From a checkpoint of a small transformer trained on Wikipedia: no biases in attention or MLP, untied embeddings.
Each number is 500 + 40 x the weight over its row's rms, rounded and kept within 0 to 999. Layers, rows and columns count from 0. Numbers have three digits each. The size before them is the row's rms in percent of the matrix's.

# layer 14 attention query, 320x224, rms 0.129, rows 60-117, columns 56-111
102:531546436492461514410519461555534475490496576466510452471460496465488460492500590521475509452484529459518554538485461554518525509496550525511489438471500562503465593442
107:580467449540556563443524469565497477514507469547505461496510435532443516428522536471522462482498416420531458507500464517535451458567481519508488556438514488436500533545
110:479516481476453475424484480543490573507525508479476542441549505538437534538466562418492557451507534502477505572490558449547589478546543505453493520437510497530433570527
106:525512464457479540504512517547500509485503534471542482459530539492457455545498484524497487653457487499478514509517519496547508567536438492525447510518458463497519475455
072:472500520544424513497463540523488456462524566553454508561450560509526519543500508503546507532484547484471541510506490480507503518521525489516493437507418558520377462477
071:491458524504498480528526471503485475608519486564522429551492509462430588484529536521443432519464511455521532475498505483509526461486481514480512467522475564522340490488
074:491415536488549565461480532390478461495501510502494538488532549510476505495508472467508470491453554482435546504534548456522525616472502445524552448486453522540517541525
077:470491578540429490493519491487475534429454512527417516459453440475466530474470542530492488491516529502477535551523480493482553488520467456476494541474449491481549501465
075:535504525458533482502486474492546504548495443572547523462548475491467507500523445474545491536487497579551483507555510465558570434503452504439448447505429541519520493511
079:460473539469574438524453501458493495540439630391510650466505492458535545515469498483533412421513536525445522515522587526520482513499501416444530560468564483578562498519
085:568417489520555445513457561447535547503539518493519527458523513463483511518472496446550496496579558442482500545534546557506513527497504473472505523495611522550504488512
088:539487452475544487510520472441490495462541505537513487592516550496468543461488435404508449488474532455526512473511540444545525472453493537467535489512575449500589494569
085:558500467542486494523455542446523523459488546460460511495503545478438420472487598480518501516484443508471476434474520520575501478507540438553529462478446572524506546459
083:546435498447552464523481503476475509526509496499549598506477557476460492409483469421548444508500533492485503468522511461480476473467499530471520558575571474480524523465
096:563417466584474468548428526427529480473524558465550498476481542466396493501528494491523478491508497577530550501568533473557515519466524551511529567453470427535522501502
082:550568571464469501481419467503515470529493473428508400510523492519461537466528574544436548517462404513543529399530496486539460493431507515462542494508403468491504447477
083:568504522440524539493469487521477527466526472474438509452487560509584565463521521462491494467475510498462536476466432478442468565485531496473531508529540456447566463536
087:509484523513481456498534497499465494452485500503488487530536426528473493505422500465519540572437489465461411557451517507476504519511554457564517603447512564530521492444
076:457485427457605459471438508538482440465463498517498510449504540504529523503503543530499460447491537512483514459503471404452529537474531553510496539439567450484420461491
096:492530459481469545449508507536459484457525465496485541557488574466504426381525548485466520554499500471515453457455466518589456538477497465511566540483420556528513504484
080:542522532565503515438602561456536502537589474488581455491461538465496454496465482500492511472507486494483488580518487488507448524444538580488515535506472527507472543465
095:463562517434462575506507461407613443561431465427508531567445497552494447518530492569480511542492513513463485533450540481472517469467495458530498494465474509532516464487
103:487512482523451393475486501489507503460490544530527555552572514446531450411433440483558499521488452470470405542508542561515472523464574481562412514498480517516501511473
100:464534532473563503485561464558485579535465581478401545486487452493525459523441399520482522530488467486436552568521518498498538483545486470504472518541484528512530469526
094:446472536509492538473511505439481514528495425516497535526507524463510531508486436499547472457477529471541474560469514474508531466498523555533506465450495519521507534449
101:541541457482451469552438490520528475497502518483452502563502478514489559511522448555485489542512469518587555520546514462491469513527481489482478465589532478498571528452
088:420545494600478516489466495479482512433456491452482520498466563455522514481502510483544401470579568589492518470486445439582499539434496471538555567542508543504507535498
106:440562495478447517544471462468525500615431464535488469517538456445528533513443496547446527486454520544550529467495452497485464461516539509573516491489498489459531547539
118:507445501454507557528496530476486480567496516473486492487440494501460472449519510537432471533500496510550419443508518466502489437541496516471490467465510499528500485500
104:526494513524443465508450520505577504458536545431513495542472520516545485526485538509571439468503475506478542511483486516583516534519467435481465501530493467490564575419
094:492518472490502476549546485483484567497478505514536540515494448396579511482441543506524522408472520508556563525525424529543492519504429517576510432502492531496462483494
107:551590513463539461499465487505454596473517471486533511507436493458467553496461472534561593462499564501546511525558466451479509522473472502450552580507512457502517522557
119:458522468545478504530556571457487531518505454533493504473494449500498551445523527455519533468494541555530406481577499489587496457499466530513617557507530522557487474457
111:481445452529485540477459519564472487463545518501544450551449481441499496406542571473449496486505488520454534468541490461467516496522499479506566573486468498436515480423
112:485528446387509470504521543558501554493498544490486490518588417533544540478524470450469610554535490560509452523508548501469431534531475499460476482519533548490560392479
124:502513484508551480498491538469484434562522538491513536536527556414532498467516543534490476506544464519518526456502549469496423531474503496454410587624573441448498511502
073:461436523501389469499450503502526544500501467514454493568493489481491517501454548552469476511494517512542488512510573442468576432471518513487531543536414498448474471502
071:487514483478445570499492513472526517424564587505458501443496496505470578490505515558476543499491446461494515463527523398514490486487502541522524481464459515492490499465
067:510508449533469494519508527545505520487596519458582502498483437483583505471504471460487467531475505582470495442505475560481472470450553516543544440526536489484457511566
078:533478459465581462509459557460531526497526537481499517510512535438528481493448417450545525500528519488494493541461492544497498531511455441491481495521626470499591504566
085:545477490512623530456512539424438511484519450526531482532564545601489468475472482463515484469479519462453484493474480435538503538479481498552562501511502410591480493573
077:479500500441519444494544499496547494537546502496536482439476506452515512535546465511475436462544527509474488466481537485509471469518501445537492404490448455527430425575
085:480481552497538454476585479509492491528502439484539422556521543451504548519523558522470505514513451465534507457527546564454512415541464552457438406583524522478413499449
086:505442520516482489494462559520459465466517582511533488446453514524581551492571567498464475470551495498433496456540551435423479483489439481501521546470480447439448525492
085:537463480446454484532539452497506523419481451545460562480553499542558519452482459475536527487524518432489526535478501480520500543484467420582463500520428459555566473575
078:504516417488549507481572555531545468513552538497595492480424534536592491500559482524528475404535497561474553505486446520468475504509462554500471459456522435469527501500
084:522462493442502433550462528457541558547585545422507493525544540527503475522505532526539471486511486531465531485568513516557500449519531511446465499482548492557526491456
091:519536502484486434508455585425519482546539606472515520510485502472490510538472459476490439526453534494421467494545511531549535581456488576496494484497544480510520493513
098:440501536584485515450447494483480431455441469499532519479481476601513509522528492533454478518563485531454496483459512524530491567481469546548521456467438518501451510546
087:502431505498490470468517421491472499479547401524500491502481610564517447449447543565573507463517508429536575536467456463444481428501491487544516496466461433464511507465
093:564481487494519460557474533500478524491529514531495527492468564452492478461437469560546460481489565521551514492510450488467527494488505565508507554449532445540503522537
092:502509470424528522458543465539521504546537565564477577443476514510536585498475473410511504461490527469453478487548474454480435504524520500477457514478579439484475433470
079:518452515505464419483528523489548509535525545471506484507464504516539456558493451465506518466543490480435423576536584426536513447484610495502449488455538509444532499458
100:542476544571530490514556517469567456546527496502509526495508470567486478498489507493535471432495530490524494465430492450496543521530466498470522535498435460546458516526
096:434482449495484567502555510448502507471511527559469571499453504500558451477473516457556532443415524473474522505465478542507497464435467465560473474474468454544495480502
103:446508632466505501443513463493492492539538501508544497525515547447531510514500502440563540428526460449503464589511487457541541493537507523473480507466462501446505458465
106:479426475498550467483587633427539484511560563480518535490460550446541536525481407480544530416546514501444467494479499509495478463492525570509459478483556540460507447489
099:480502622446594527508520546476545482542519504516513483480518492541444557440499468512498525474470542573497546482426571479481507505509455515452433454515494551628489501561
# layer 14 attention key, 320x224, rms 0.128, rows 60-117, columns 56-111
104:534507501481440543502494547577494540486444560414520461519471441525468447509578510507527516584501482433544527488505498493528463527511527539529488501477532503488470505525
112:454446518463505525455502450528479470524458541531499559536452456434477530489543575506527402460455500452492520483452490549451493443538467488490393500465557462552425462554
117:562549512493496458477489407530442513553527482534524588544499456501497519583490464478586458435473489510505438525478524511515483548527464539526424434487508472553451513451
105:538508485538492523563478508527486506461492526465528562468486441460538518430528522480597523569469511520478472511434479489521489478439464489491409487483468475486503529477
078:437468544532466503508485460474463553459568451547514528449524478590506584494518528551541592457547510568519513432503500440473495482477518556505496523492498477497554513523
068:412517541521585502472492471442478531466476439488448536522424583568570544515528502476510487438523533519460489456519522478502433462535500545461472513557455485456504573472
071:506490475492528502504501521509496510569535489483516438456429477487484511455460525484473527536488512522489455493422513522446514423526466440517475535488458458611505528498
064:530563485498474533513372496457587432508441540452535558567524514478485550516502525471541461525519436507510527471527525525523511583491475578488529493548486525490509451519
073:502514548507426477463467480469542541438486476495517542486493499488588458514432534506523519494517501540516534508481524551456512497462515511465531470524502513535473570455
079:486515593514494441486574460479572488461514498506518464453417463520469468555537481392459491507511565447492489554509515490455508479586529500501479559512481569543465592425
070:468504525482484427462542443477432481504515524483525499482502496478470452517469578514476496523517495543535523566497594497468497500607535520502476513451506530505514553490
070:500497531510472482432512480544454504546511478441530519458517482503487437545505524461490526487517488406478472536521532412533442500490477514507520507565524477439502461455
067:527469519532389490535531517495514432531506494484557534442470532492511546508548450547445415483416478468507528442464514498528480484527501574489564489413500525535523477473
069:577515559561466448504557534503515551542534516521545552495447481492454530534569519527444467453477438482465499530527539511568532474562459527474496547524503519531541553530
088:576490519533494506487502473561513520455540447468462489435477567472511528489448468503455465488472477450426473546454460461484482507504532592517466450558551558544410525489
080:516531524458471487502404497432560473562448508503428481528418480410579514506503496578442535489498478502489422467554558477441495519437558524588483429481512544485498420526
076:437533485456521488477470429580519453535539507468611439455574524497411536527529501432480541522492484484568545486505518473528483549502535510479542530506494457429556506485
085:514477526470486437511557481495494456447590531507522536552460515463515448472488517581482485490538513505501531500528589506511558470494483545510514484442508535550536454449
080:493575498514479532517433525508514465421544524511492478522501528517520476521469466420483550565561561447525537569577554454527510520525533481489499578462528536514477553516
089:513530494531523481545499524459482562469557450523445481514470530442442529428538458513548427407530483432460512591552515492490475474516455505501476491544515511448490426509
083:483429539531417490450556472528538512438595532514457533465450575462530543460506486511513512453433551462546498528500449496530500385490428536521449493491505563559516529538
090:530411464456552476469504454419538477442479474559452507541474469444453459516598471597464522467530551513513543523475448511500478480574564568552448463528475510553538471515
096:521522506525473466466596468503486476442509460477523506501500482478552446469428528534538478507489523454511497574451553496520555493479506516543438432475486553531537526531
092:421509474501532476483516473477535508539514479581518469471497470417516493567525549559472445543550568541560489536459491467501518485451481515438543531478472562470531552447
113:494520492564467546547408478487439517456512468468463560584505533456460474531454451510566453478488544473461465413517534545449511537513529522524552537530494447432472565558
108:559547465483497474473506502520453502542500506474446502496548455485546476559558558458506549506436467538496510460475519485502516494497516488544484420508544470487423519465
090:518511542450461426582537600539537568519496457504510444509563597482491528511463469478512500481532504458522510538532574461541535550478511501546501491381514523496463520494
105:443521464558503537503492568428505510577482583520471441478598479468537534506508513450475517534570545533495463457465484471517456506485538554430534511505466456434515538509
100:444509489488506538550548514490525467507485428547473496498475506540460510507447555476446469448505593476573503524462432495474434486504530523554496531449502491509510503512
138:453437503552456545560474511482468499480524585512547503525466504439513496463436457481516486462535565478502490451492539546576539465519480466471583492476528482490479526538
107:485584426519486497466539525547477531466542471570507516477545463482503467474475509389517500489551444508559463537549455578455478487496485534488505476509529532507470512519
118:452523503494505491474503466510558493486488499527441515468411528487493495488504465512570498498534469541503483493480444478505466519456466503511489539488484472504550477497
114:446582461495500524472450508516572535470514526523471474446490507491507510545517473509512532471509580526560522537468473517508467461474469492523514484526496547522477520609
108:527492482522532537580491546501496470485566539555514464551462512485528508529514582553456368518460482572478557511425433547550494513531422590567516537446512514461502487450
107:557472517417495512496531500543503478508443559481499509480498463520466479463512458490481558536518581477442449488443501490527448552471560528483496487462534525445506497505
104:459568491441469519469530596508503528478511553507472475456486483443480518546512507499543483526529495518483517481506508524472521507485521482470390564507496568424606531508
063:528531476551555525518472522567512451493536476503489525494516537516466479458473489490491492509563476552476508486567441547559570528477519538453573542611416413464498421508
073:513495469527429476511483482533432498483477514552505452426553495513500541455535508546503561496460469454476410488545463495483505484481511483481489510489512476397485457480
071:507516487509477438475548525490485481523456629517475470443497631531446489539520467430443527509524547456492547547510581535530443462589452449561483548518512502527532453450
071:477539490487546471521523487487484438520532510534559466461502505486433476545496532490472449468449587508515495542520582574472500442525426479532488514486584511544500571459
068:520480508492464498503475448507466490611482442489489514506455510471534542504529480534513515522556468477511469472431598538462425484542483556520462436417489486457503504506
065:457449475566561526483507570453510463429513553487485512557538481514488516469540461560521556502561557497561431549526474548537437525482512471530493491437517549497447521463
072:461444490488483527466487562463540537533530490471520501532474460462548458476533476513596523456439507508527429528490506548478469477475520448483474525508532491544502599495
070:532530485471535543508438455495587427461513536508477473520445486537439459529497461443450439547457534484511518538461463507514460528491525471442523513488474482454472501527
083:511530544497538495531577516505428490477492481513449504515564544440440482515596550494507436459627526466526525506466472533520472432533420455495546438482483503490511523521
067:446483541527467533458486463542574570496442493561503488484525484553521531553567478480505562506434472588472548504457507550492513583520527441503530520461486432495448519574
075:488560483465545489482507557527540590557477520482545525484479478372510541506484496513494537510489474500477389533525530517446577511493511521517431460467525555487433522479
078:469515499505504457509510514538533564547529502425564550486481505484506554507470495466523509497531524481541452598533489513477492420573552589475498508540457560525534419475
073:539517508506593511515504430464476469461457509592500449512547545523518508491549478525539534543548603506567543481470477579507501437495447474539461479465438515474513514423
075:586506481486573567530537576557428521478459542463482534482527575482532499511545516496508460464438497494510470545488457512534519436543447529491452427553566458459483545481
088:547461496513524460476510473493551488529494551398565498442481509509432451477421578523526436460516482462432474521542447516513501507494494626403455502589546531517542491485
088:466419441471479512461450501532595543492449459444610522526550463566459514431506481458485471510482486511449514559431521412453541546505551499419504547522488425503473510524
077:531505495451523519468536489507523493515532498455525560479424548511475452562555515541495501460454478488483512506502436536479494427516442568489447475512487494557454485450
094:552533523482444509497576534539397508417526496558457468504461510508508525497443471497490550522542521482514526508478449528573492467531452481460473515459537441493506549489
091:474549449554493530478480509546504530476524495554469521500579554514490536470537522517456568472518472538501605511488483544486488462567466500536498433542535468505494479555
093:542545432459502466579459535502504515526521541464519513524520534447470498463505475506442545514448508516452499514499495497539555475498513454513586514548523517501458453454
091:479491570488490524508555498512500545462488530509503501505449520471503519501527488474548487469456496459485436529561460458514539427518481503476498441461443539549491541429
112:477483558484485492554492503521481498476522559447557495541537515450525546566471426454408564521569427519493452504435558525518449513537542515474480487524518494482518487521
# layer 14 attention value, 320x224, rms 0.158, rows 0-63, columns 56-111
094:532542449440499430486514501517566508508459544566457504459583539495455492562564481503504476567505538490557516454546444496567506505506434521466499472483520496508603539446
097:479551509523511448524442565515446578438471526458503481424501534470514504531438502499459514433449488506526506478433440559452505584447487517496519516506498539498530471538
102:494456503502498467448524452513428518484502506453573456526451567509464463457520546509453529526471507581536523487494456491494475409461425545420534453469540509496473411534
098:440461491505525486497513485542545459424549456531516535520540537465520479527488555523477491479465501464464550532477578539481492468459439490464508508534534551490541563513
099:543582487431454544582486419558501432570495552538479481538465479562503505502479414528487548497490539516514487513511502466479489453526452518493525503513491500520520472548
091:516476503548498593546421490511509534504494530512539500490534540443543466535467555473376550460483542498518424580498503537519503513518475540512479440492518487465405479505
091:523480516540576457506481548508513433509514497531450526506498464481465566545431498547488490463475447510399478506414534517430487442451465520513415452433482474522505562507
091:483515458530475485495495477467512492386578485464507507544558460505532499551451485503465501596486536562503495417510554550535495527532458485539484405512463501499495550480
096:488461463472457477479442515502444443502470513480495482486507510487583518460490495526487523528493494448488470525456449528478510546566611509554522589560550578427533447475
094:493527456565528443445526485537477451492521524469518425508511502522510507491476453483458475562533500474529473460514468487455449569528448436435530493456467501470473475563
092:526536532548558469467489439486545528447483457531562487426494426510487534456567466478562588508438578502485452467545448559489543506467515455542438465566501413499563486534
097:544471448533523448427500483460452605562500501516521425462529559410500463559445447473481505473503484531430511485480539540571487509519481578508500449475466449556558526499
097:531471516497534504482518518570485496471395470467520502446423414495543527467469436561571484496521561503424553406465532496469452467542497449435517470495541493484427452508
095:495494578506584552442509477516517513442496481512468591558512516504470555541495441484443480477577492504571497519503588543474573459429466500501457455555434507438448451449
103:501523483490488414511453486513468487551396493516517604514486563466492505566511478452480548510491460447532447472543478502513486465524559422523485477500452528490457535535
090:509542597521519443540535543509411507510514577504524575493484489463465468615509527424513502544472523491526462504431450570445499446508460496483563530540443460456489500485
091:488504510439530490516463466503513478498540551533486535552489502461518505497450523525522512510450489515491562438468522489537527512541552493530510496474536425495521437565
098:525518477437498399465464517500534527474427483528539514561468463471489480581531488547501459501486464542517466512536522516463529472569513565519575538510479478545490394501
100:460462462544453462524485475503462498533524465413456459481510556437456526477504527536541458508453418498521543569462574524485511494481533516432484525469559534533506443468
095:527475571483486479485476517480452494495500457466558464522491534520473504525472484513478483499528452472585493448525488531528588553415555448535568514475518504489463448524
090:513475531463458529460455480433520449427552542512510491468497514540606499448548520467483544493539529513466525458539535423567437565489539564462500481471528544520506571517
102:514452435553448503436453449502468561553553545481508480557503466562568439505478558522482583533501606556495497460462534567572513502521491532535507529494478490485505582430
102:492542499504487436494471507494487413529466632504434552541442521484540432479480504523507529551518442497521543517528500430452458511440471505480493498521553540503515513447
095:456494495470580429550487461524529512600515495552435524520490480441463470438527548413389511498499418488493502519441506457563472531485495452449475444478519495557570461451
092:449441453498473493495516559425562474489484535485426500517498487498519404473499486527553469489488497447501559509478434500480472476548460482471479508479430496470550571501
097:455566534481461429486513543531539456509496482531427515471462504508449501492507495530596577501487461541562531526447512494441583483560495503497578452492509486527487539516
095:509466519506520532457528493489549437517531556519503492536423510403484500472540506494567468490523566490551537525451548518459390454502565487444502548462533565479495461524
090:478498512513527442544507497456542434557470477517498515501503516487564487490478496499532527523525513443532494496517435470519513478600542498551465541435525498532549454542
093:483463566554439581428532545507492479499484490443542540462489473465487497507502522464487457575598556596497518597500442473450482517451438458473479506558577494539506478497
099:423468563494475521499558469517458468481539472463525484482501530473464515524526521451522467473509441463514534523509492443516454484450442528477470478495488526543482578529
093:478456566548537457493442511572591439559520498530489538403539474469570459513495450526455459550469493489480507418486440518499494532488451556444509522530541547498516516497
087:470532530634538502568493516504528514487487509490446515482474596498445507520513533481508513512491501528471522542475479481395497490539527493501500411552461505546496541451
096:456483502515473491546509527549473586499507513433442511427596490570500558525487507500480419548477451434538469444502469551473466515505506498373546496560478443482514497467
103:475481501447515486570529469472530462499465529474517489531551466466544492494532485447422447464484437438540519566487504461593471501510575476515556495509463492440491522477
098:535583522588538442563495512549517510546504544494533580537466520455532467453470545446491464439483508483484513531469506503472460558531506470516556543471470555459497451468
091:520489398541484522527540472558530519508485490491529497512553462517518575545503423460551509484490429601487476530516447513493506498435508554564525499519389521511503471505
104:549537464489524589535527495523477493589500538601392464438501439427486505482489517574559530470522456437527507510531519518566447520453450536554432529520540539498514594493
095:490504514498505539364555490449515481509513502495445488515454556548462494467548507397481514526474450489541522533545462461523468499414529452530563491491471509513543554473
098:496520549546538451484459506488479552489461507512524505446479483499526455579514464471445507505565481492476490576471499503579521432520554508524583538388457482575502523494
090:534506528514471543480441473572558513520473509506476582515421407576548450490530526502511535494485545477534507486536452530497531449493438447413495432588517543540389518476
101:487501532464533416564454471491480516487513473527578511470533477445565511494543495550537520512503476547547519486440535499424545515519466536553568479502548491546494493478
095:532536469468531498531452483433505498523443529487491472522442460533556544512520459474502486558588542460514489493583479527450470521551482500529518456600472474506477443522
097:494532518455525507531511513476510562516506482464541448495583507572548521569445450402510422454442511499500566508470589494519570486484526521512459509410571493537538492457
096:464553454582543514546558556489510509441477530464460500507530491476483443548515494511460474432484467430431479470503502495439491513469487567477465468556514483466485508425
099:543494540418552524547518497442535555501530544526434526511506469493468427539525430566578560553514558563530530477549493485493486506614470527542473543532462472464483528519
093:541473512473542545430520522546482513526428503488500504528512486499457505530519482472537469476541457532423567544485576504548456458542514493466525479513489449576512463514
094:504432487508502488503490617478544510451487491493512484550440517521554476472496521518522485506443549493499536469460509506528484503461488450459428434463534590385481471488
095:457482509455546486557505534502533478526427462494554560510464520566498520433488519460545530485446578500554550525574523519443476511493478461502516537552424558514456497490
088:513528502508450513502472438440472552552551541470457492562540524441536445477503428467548478462443508513523471494536525464519540485504480454471490505502541473487463493482
094:471460524541524527497547458490524501490477409485524504402538440451477528447478450494457500410487528523530446572502390550494468475547517453444532526468514499463516483536
104:495480529430507475450515500496493474476485452446496511516524489539477553485528475500497467385536531484461495484564441514503549495489475482436455455484474472461555552492
096:494544463492468478463524487508487502535527590437542577423560539487511457534565525473443500569479499514477455526548506447432461454415507446455585548493464512511475488499
100:463532480458446545495518478530467448483446436498388471505511548475531495489597526446454540510500493410525501489518471536444489551515504506467491533503508519485572515504
097:545460501541464450499507512487541501510464538460593529489507549530461473482468449476521509564523516476528470516494529447504507465479539472483486501551456523549463526514
093:548470469488470471471503456514549538450527428484466479521511485480504502504482472393503464519456488405569465493512507540472504525497452477440487482520471536471506445488
097:523463442497408507529523494529473521517476488448453559561455585476432483452440466491489456470472450550489443484488562517529439510460494543519432488414507527589503465442
098:454481515541515510561507482471528532510453512502481559537503570492531472496548555516480425511415497449551500523408466528491491532463447524468495523561444523492520451493
099:494520534512542475527538471519471433431443545500530525441472571574474498563443505499493470564466499495536488387513529514482472439454484595478554444558493461485515431473
092:471519535437513515483484496496485551426464499504483528508512537464547612542496537537465462504515502540504509473531493550513572429495521467514528463508409520561493468520
093:480576428495530483494446515532488476495584466536498458487462451514529591530519501515476436522470500474508512559521551480559460522444534584494502507496437504436388545517
100:520417498503513492506503526457429497509541522431562499559491481526531429450486502541592519558461516522460530455503476482507451543528534481530461552497488501487508479522
099:524526501546483478536515454442464496475469573456555602511467483485498478458489507474519503535522463454550497458517546421490424492513511476578520513423534452502493443424
090:460509491580519532500458542533537502452516407445567426518437526473477463469472527539477489472466477449434493576552558522459472569487505540473472484473492502565548435524
099:512515508455449468487555516567487409532502416515473489434493443502492546518440442427582512540574478501550512439461478458468498512523524515475487429437506543435520516519
# layer 14 attention output (transposed), 320x224, rms 0.179, rows 0-63, columns 56-111
094:354449493504546564659543447514452462484488430441493533447437439464449508526457529530511545503547517483524520438523524551463502417488539462473491499514516544519434489496
094:514422502435477498480538489497499471578509538543453548575554494545513552442582474549586457571516537518446519486524451428517504521455547533519504475464494501470494532470
098:580545526458515502536466604523470516495511538593429579576489498490497500542535464499580481490540428439494461492562528508473522493536515436523534516491566460496555523552
095:400503522495534464519537477473462441562464478512492558493476460548500540487473532509542438479513508552531496478573575463508478509467494528518493483522491514470467468394
095:474513470490568431394489533435498545557482470511512468494458530470542539539465575536530452515507481478493489507524421530534502508511505419537480500487488472398517431491
093:590459549507570509456526463529518564414484495511480529510505513504495536478512482572584510510496496473495571513543455482453494486577583457460513548515526538496524494481
095:403495484490470480482558421444470480482521504469465464521512588577564480526494512580565519469441434512522544485518553565469539576432462524469561508498512536479427538490
090:448460501480477550461472405528497515469427446439513544509423503414453474383541474593474553483526474478535499556544464510524567511602516530458479535507502502543467498521
087:580536519531501521510515564500464552474489447511535508475539553519420473517469451473490462513504599450569516500534514533490463546532477595578468527439500496527479511576
089:486495557455475550556462541527506554533474471498453477510551516468510506510504523497566541475510484541513487516553571586503555521507512558555573504458522565572529505496
092:476419496486433509423481493537529510574539497443492506502549511405579480520448509527415461504587462540489523522511466488518450526477507499502524433532537544543472479475
095:523563459515541512486523490502601492513556522480554559486524510490548508506542593574491448466525514543540495546546492533455482509445526466487467591456593534523520541446
089:465501451417514558433534478449428510457516476505481504556625540538535636548504530456523472467487496457528448483479496450471502535515535499528529523482540557556542504586
092:520531448507493508449493486457451438502534510577492518496522573505475502436460527492530513554456428486462500551534482529496463515538433545463462487488484467503487489459
093:520506482528483510518563493562513510506503533469504415546636475505525479477463530553443502513411552536518620499507451461481508492485544504502485495471541526548498488533
088:539532477514510528466482442538558481391481459489505456540558524410600480498512458507512463503528491471513525513495496454496522534509419480483455498501479518459512472477
089:515567458482519487493456510535481534460480419496529437504511518533466477471506550546546518518522482523470459587526483466479536547496455494458508443540492494467521521538
096:532475548556505571484516481501450412421497440468461496472515496462465507504479510525541588529544528474499525562497506507553475513406495541529476483506519499493530568568
097:448554493521464590498493485446526479481521479482504522491540525567548531527525538476433519533532589518486556438479468493486477529519494464494538468485481478504457469467
095:567510518481550526481524514447492515483484469514473468458515520440511523440512482513600490500485508540467517503513500441480487475513496506489392480512439494521459569540
088:582504489460499494515548525513514482532521473512465471494422453509500550469456509550533478476529524540510466564516522542504563467483435451526525550491539492537542438523
094:477478488506511498579540486576488540477435520532429536450473533509440463519537500503507442438488494470556444517532427523414401492550497484501509501515534505539517453541
100:433478544398548566562503521524502538511531428447490536470537530512496515525514467464511459501440492551523512504533529537528515465419499529505428430496455517546468434508
094:475499511444498481508507487526425537505460427477506437601541524589502529531555478539564471472470491442500477557577489541491565464540502544502463503487539545459469520458
089:524548537500483462464480514484450476467503544633526468495457515496479546567492454444494580534534554507485511520519555471521496499506507474436560472494550537488415441469
089:449462490495525487553457445476477551481535534565571438525455544415450527529506503542444460474444418556449543444523468490596442475452510481468509453552505505547539460430
088:469491467513520453487480498471451463481504485493549492552570489526452551490456507481504470447527457533500516526488510458561511532481562454526469500482547473492506525515
089:571578549486547492537502506478519568480458460454517453499492523574459448511527520445488487499461443517460496534447515483469465569498511494486530442452515499494504564511
085:374523456489418507527508503436502494505497495536515437612431546477531496454515452429516483527470503461507472476468557570546440457568479485451563473482425533474564481516
097:536481531472499516514502530458545493483435469443424483572427470561480468533523533506518520492513524551428487476487563487497484559471546480468557540459507490454550465485
091:499515498510546583541584475479494510536470544466520493502442563505486563450552414508544550483495459662537459447483529518461445479500484474546540556475538497494470483525
086:469572469490514479544522507503497403454505452464528491541539456480482475557552474456413458475473487476542565468523445428564467516548491473557601462539573459462527471441
091:447520525506548572474379498483461472444489480520520466535405598393567476500482533507497506493542517482468502454522517504522476437461479470587499520464482487521519580468
095:569450521523520536463540530507495455521538526473440488464460483518473551428538476608548482410503544444492525496476527478484517509542494491508457503424489511549477465496
097:496471527450564493508481540431560463529512454473495517467537454477440517549442482535481525472467490494503494476527488473571495409553487515544491509537509510505536530504
086:469449605518488579460521482453550484524521513437481492524436519476479467514557566540471547552512458488554525459450441455449521457516490461528516492538546501420447478552
097:427481526507472460455500450509566474470544574427506563515490539547486496500526500474498475487523531502517562511482484525441518558507495453460513494511477535525416483476
093:468482529463433502532406470451458500480454469544498519453520482536499547501449545577467496430504523512536493522545565490513527547563490498505476498488517462498442518464
097:565526490512519500572517470512477477479429526437552520503490496531434539454565498551530512525424510518559532452543453478608479518482488485527455555529479468478509528489
087:492469490512505453491477511438473439471583471488472433598518533466448560548488502584483458516424435486463541481485528551513489472467503506548563488482468529480600468562
090:584512472482458591475480486532554496530534453514468516460482449471501503499474547443438481489484506490516513422541508534554496445443484514447442523540517445491506480541
090:445515493490510533429509497496497483486526479542519540447608580386541529444470481486461516511460488485499557564538507518616491490463503504481495520481495507496502480521
091:549477490555475586474468457458497477526506463499478548437436515442485505478543496544535499623550540513449464448472447524497516492527547466474477500556541532450516500463
093:400488494456524538526414496524478510474505471576500514582478556421504556465453483475526521546450526486514511515479461553531470507543505483486522476476496525471488546465
097:445472488487480485464479506532454532543498517461583501488496504510560547485490617475505491539485528458557493541453457444467527505467573470498508563500567484518470551566
085:363476495498547453491468411444479504458472532505488445542504519513537475482491547523554472534451481536506453507429445557508453525422465545460484473482502482431492560464
093:461612498550446510486542509527438497610496479513437470480571535484460541520560525473506505476507501521509399479515514497438506501510529548466574579520463476580560530510
091:454455501486512544485493521516451520464451460570504464482574440497498485486513501457573404490482505537477474507390478539480529519478490489473439405474538505527494398525
082:516476548434603576479461516471480539470585509487549548474473564502483500515474583543475489537474481482524529485457524495519563520573540496547502446517469528520591452499
089:493463521512525492447486526497570481560472505520472508558548510565589510472554522506550503512459504482424540524469527400532440506512527444525536481411571437481469492502
099:474509469458503522521448476519470535483505579552464533478482524536549481508489451535436487513517545514504416538562519474502493539472457476480514552469517469475534459501
096:548495528478476546529461498485511463479475532563471434507517485565537447522564559494446473397523545548498435505539520498538518436530505527546458453553497435444512483558
093:491392519506521514493554460517484482483509533527581451509496468548454506486464430477487482438455527576494522507538564472488525561490557491577511447505504444566470542456
093:404536516536481518501514483435449470495466525556507440470451435516489604517495523471520476460511464474492482434506529502592488520535539564457588472545505539453475442578
088:420412551458513547455520559432426467520519526524494491469519544488468508463453460564585502575518537526497510464578579473527520550506477562547521606525543517504439550504
092:570503501497554473524507462472509509460532494565544466495500435557468551608491569543562567435461571463513442510541521514475537507525483496459476501585472488525471493495
098:472520484569548508471521533495525409465481511522498490418521510434498482488532492553525519453595510573449558450535558488532484466445546479530496533481528508505479476466
094:519492508444533538445528522527440527516545417547485513544501491486523503527522498514472466386466435533457496495539528474512540503397395516513474465458537456497472523424
093:571542528506505535537520503502484394589551563513512497454480477518484467500512470516473500474495519467498470543519481423467488552563516539481437474529480501462513526504
089:543409546498498518479498490507463519476504512512490521592518469488559456425524507554453543472518514548488503546502506543486544516506513415546440518588495506496512478538
089:570642487424484520486486542497508581476496491437547493436475456495514507527523504478410463540503470487497439471423458521488552496482435542487504510477485472547517507575
097:550569519432503480525500509528455523511545522559502414513488455559494501521481495527507439495393527500488489480478508517569521415487416483464463480469451516463558470419
087:526444500468541436515558494480562500531445480550476533495513531587511560466526499527541493487497558522528463462533481486545480512496404452467605479522508520467468492540
094:563482507440552487524526522499468520447509489489473493561487534494501473522549498474502501514439452577440521519546468555496506474542546476516514506523556582565470513520